From a checkpoint of a small transformer trained on Wikipedia: 4 heads of 64 (1 for keys and values), LayerNorm before each block.
Each number is 50 + 12 x the weight over its row's rms, rounded and kept within 0 to 99. Layers, rows and columns count from 0. The size before them is the row's rms in percent of the matrix's.

# up: layer 9 MLP up, 1024x256, rms 0.113, rows 845-855, columns 128-191
# down: layer 9 MLP down (transposed), 1024x256, rms 0.0286, rows 845-854, columns 128-191
up845 096:59 52 45 46 32 40 43 39 69 54 53 74 59 42 42 50 40 50 47 52 41 39 37 40 37 58 65 48 43 67 35 74 45 63 68 61 64 43 46 46 20 57 51 41 62 61 51 46 39 37 53 42 71 57 50 61 46 67 57 77 57 59 69 65
down845 097:41 53 37 66 42 38 64 51 31 35 45 55 41 77 34 43 69 51 47 49 54 76 64 57 67 51 43 65 48 61 49 35 59 42 51 44 60 77 67 60 58 41 40 63 40 22 73 63 40 48 66 64 52 41 52 29 29 45 29 40 50 53 47 60
up846 098:66 43 56 26 31 46 63 33 48 51 43 68 26 23 64 62 40 67 23 42 39 49 66 46 33 60 42 43 47 35 55 37 45 49 56 46 64 68 68 55 49 64 44 42 59 33 52 57 74 43 40 48 54 50 31 31 47 51 33 54 43 42 44 53
down846 099:59 41 37 53 68 43 46 41 44 36 42 41 62 64 44 62 77 35 53 71 42 51 54 34 62 45 49 49 57 44 37 54 46 70 40 26 60 56 62 48 29 55 61 37 51 54 68 63 38 38 40 51 57 49 68 79 38 43 67 71 47 40 55 64
up847 104:51 65 58 42 39 54 38 54 47 52 56 53 40 31 82 56 49 48 59 48 42 52 74 53 38 30 68 52 74 35 41 49 42 41 57 55 68 45 49 49 50 55 63 54 47 64 46 40 45 34 45 49 28 31 54 38 71 65 79 52 44 59 46 50
down847 109:36 38 62 24 66 33 31 64 48 56 40 52 49 50 49 60 52 60 68 58 69 71 48 37 66 52 57 69 58 58 24 49 59 52 45 50 59 40 53 52 40 42 56 53 52 49 63 40 47 46 52 54 75 22 57 49 37 72 48 44 42 39 62 44
up848 099:45 58 59 32 57 48 51 68 48 46 59 59 66 61 45 74 21 27 42 56 61 70 62 56 39 45 37 59 49 39 48 44 43 38 39 51 50 36 56 57 66 36 52 51 43 37 39 57 78 43 58 39 57 64 75 68 39 30 48 45 51 65 58 63
down848 097:45 30 49 48 52 41 64 46 73 59 37 46 30 35 40 07 63 66 54 35 41 39 54 40 50 42 62 40 57 48 75 42 37 78 56 41 47 52 44 39 43 54 46 51 63 62 49 18 54 55 26 48 49 45 53 40 66 71 64 51 54 51 49 40
up849 108:53 45 72 54 43 29 62 67 45 50 66 52 57 59 60 60 67 39 56 16 37 78 43 49 56 40 63 30 53 47 34 62 53 48 32 54 55 44 35 62 37 48 58 43 43 17 60 40 49 56 43 40 48 47 74 49 62 41 40 28 48 37 48 44
down849 111:33 68 37 41 43 57 50 73 70 60 64 60 24 48 75 42 42 71 65 40 38 47 41 37 70 62 50 49 48 36 29 54 60 66 59 39 52 54 60 58 47 65 43 61 30 52 51 50 35 59 38 56 49 61 68 48 58 44 33 43 37 41 51 74
up850 105:59 47 45 56 57 77 47 35 41 39 47 54 60 58 43 42 45 49 35 45 29 44 55 51 36 44 46 31 50 61 52 66 21 45 48 49 43 46 51 64 34 47 51 71 52 39 42 62 53 51 56 47 51 53 65 65 54 49 46 29 78 63 44 58
down850 108:20 39 53 42 31 47 45 61 44 53 31 64 17 54 63 47 49 53 69 68 54 52 36 63 61 38 53 66 30 28 45 45 66 52 41 76 44 45 38 53 68 50 44 31 47 60 49 49 59 50 45 40 38 55 48 50 43 42 43 47 46 30 62 47
up851 103:52 48 66 64 36 32 46 78 46 33 36 54 16 39 49 66 52 47 44 48 40 51 44 38 40 56 53 43 36 52 67 32 56 66 56 48 70 54 44 36 56 54 49 48 55 50 43 68 42 49 34 54 57 69 30 70 47 49 34 53 46 77 35 76
down851 098:47 67 37 43 42 75 33 11 58 62 62 48 70 56 49 44 36 51 52 44 51 46 50 41 60 44 50 61 58 70 65 65 58 44 54 47 41 43 39 54 46 66 51 68 52 63 54 67 54 37 38 45 27 44 55 33 52 39 77 22 46 38 61 34
up852 098:43 57 43 56 33 54 50 56 25 32 61 43 54 40 54 61 61 45 56 52 60 63 62 51 61 53 41 49 29 46 36 50 61 47 55 37 20 53 69 55 38 55 54 38 48 61 52 59 41 39 43 61 57 33 30 58 22 70 53 53 48 53 58 33
down852 095:48 33 55 43 52 42 34 35 52 54 41 33 40 38 43 39 64 64 49 58 52 40 36 68 31 39 49 43 45 65 65 39 35 46 70 55 58 12 50 58 64 67 55 71 61 41 72 52 51 23 44 52 40 55 61 62 60 54 51 56 58 52 52 55
up853 097:27 54 42 62 60 62 50 53 62 43 60 37 45 35 52 45 74 62 41 51 43 35 51 42 42 68 61 56 52 58 67 48 66 50 54 43 35 48 65 46 45 54 43 46 42 62 58 34 29 64 47 40 48 63 22 55 67 50 45 67 45 49 70 52
down853 104:59 71 71 41 49 55 30 34 57 59 55 76 55 61 58 51 41 49 54 35 49 36 43 61 79 30 49 33 29 59 58 53 49 76 60 58 43 54 61 41 66 37 64 59 60 46 50 56 61 51 57 47 49 60 30 52 47 82 66 47 61 40 45 39
up854 098:45 34 54 58 51 55 57 27 58 39 47 49 35 38 41 48 52 44 61 48 43 40 54 63 59 36 49 53 37 63 49 40 53 55 38 45 58 59 51 43 69 66 49 56 43 48 51 44 40 78 19 66 47 56 68 73 50 70 41 36 55 26 66 66
down854 098:71 34 34 64 39 55 36 58 30 53 61 50 55 54 58 28 53 69 56 62 58 62 50 25 53 45 49 40 41 44 49 54 55 45 57 59 60 28 45 41 59 57 25 43 72 39 64 57 49 32 65 49 54 51 57 52 40 38 74 50 37 38 62 46
up855 098:55 50 45 42 30 36 57 36 49 61 46 45 46 55 25 39 58 69 71 42 56 42 53 71 36 54 50 46 30 38 57 42 59 74 39 49 45 51 45 38 53 42 68 52 68 70 31 61 55 50 67 57 40 78 44 48 42 74 46 35 62 58 66 44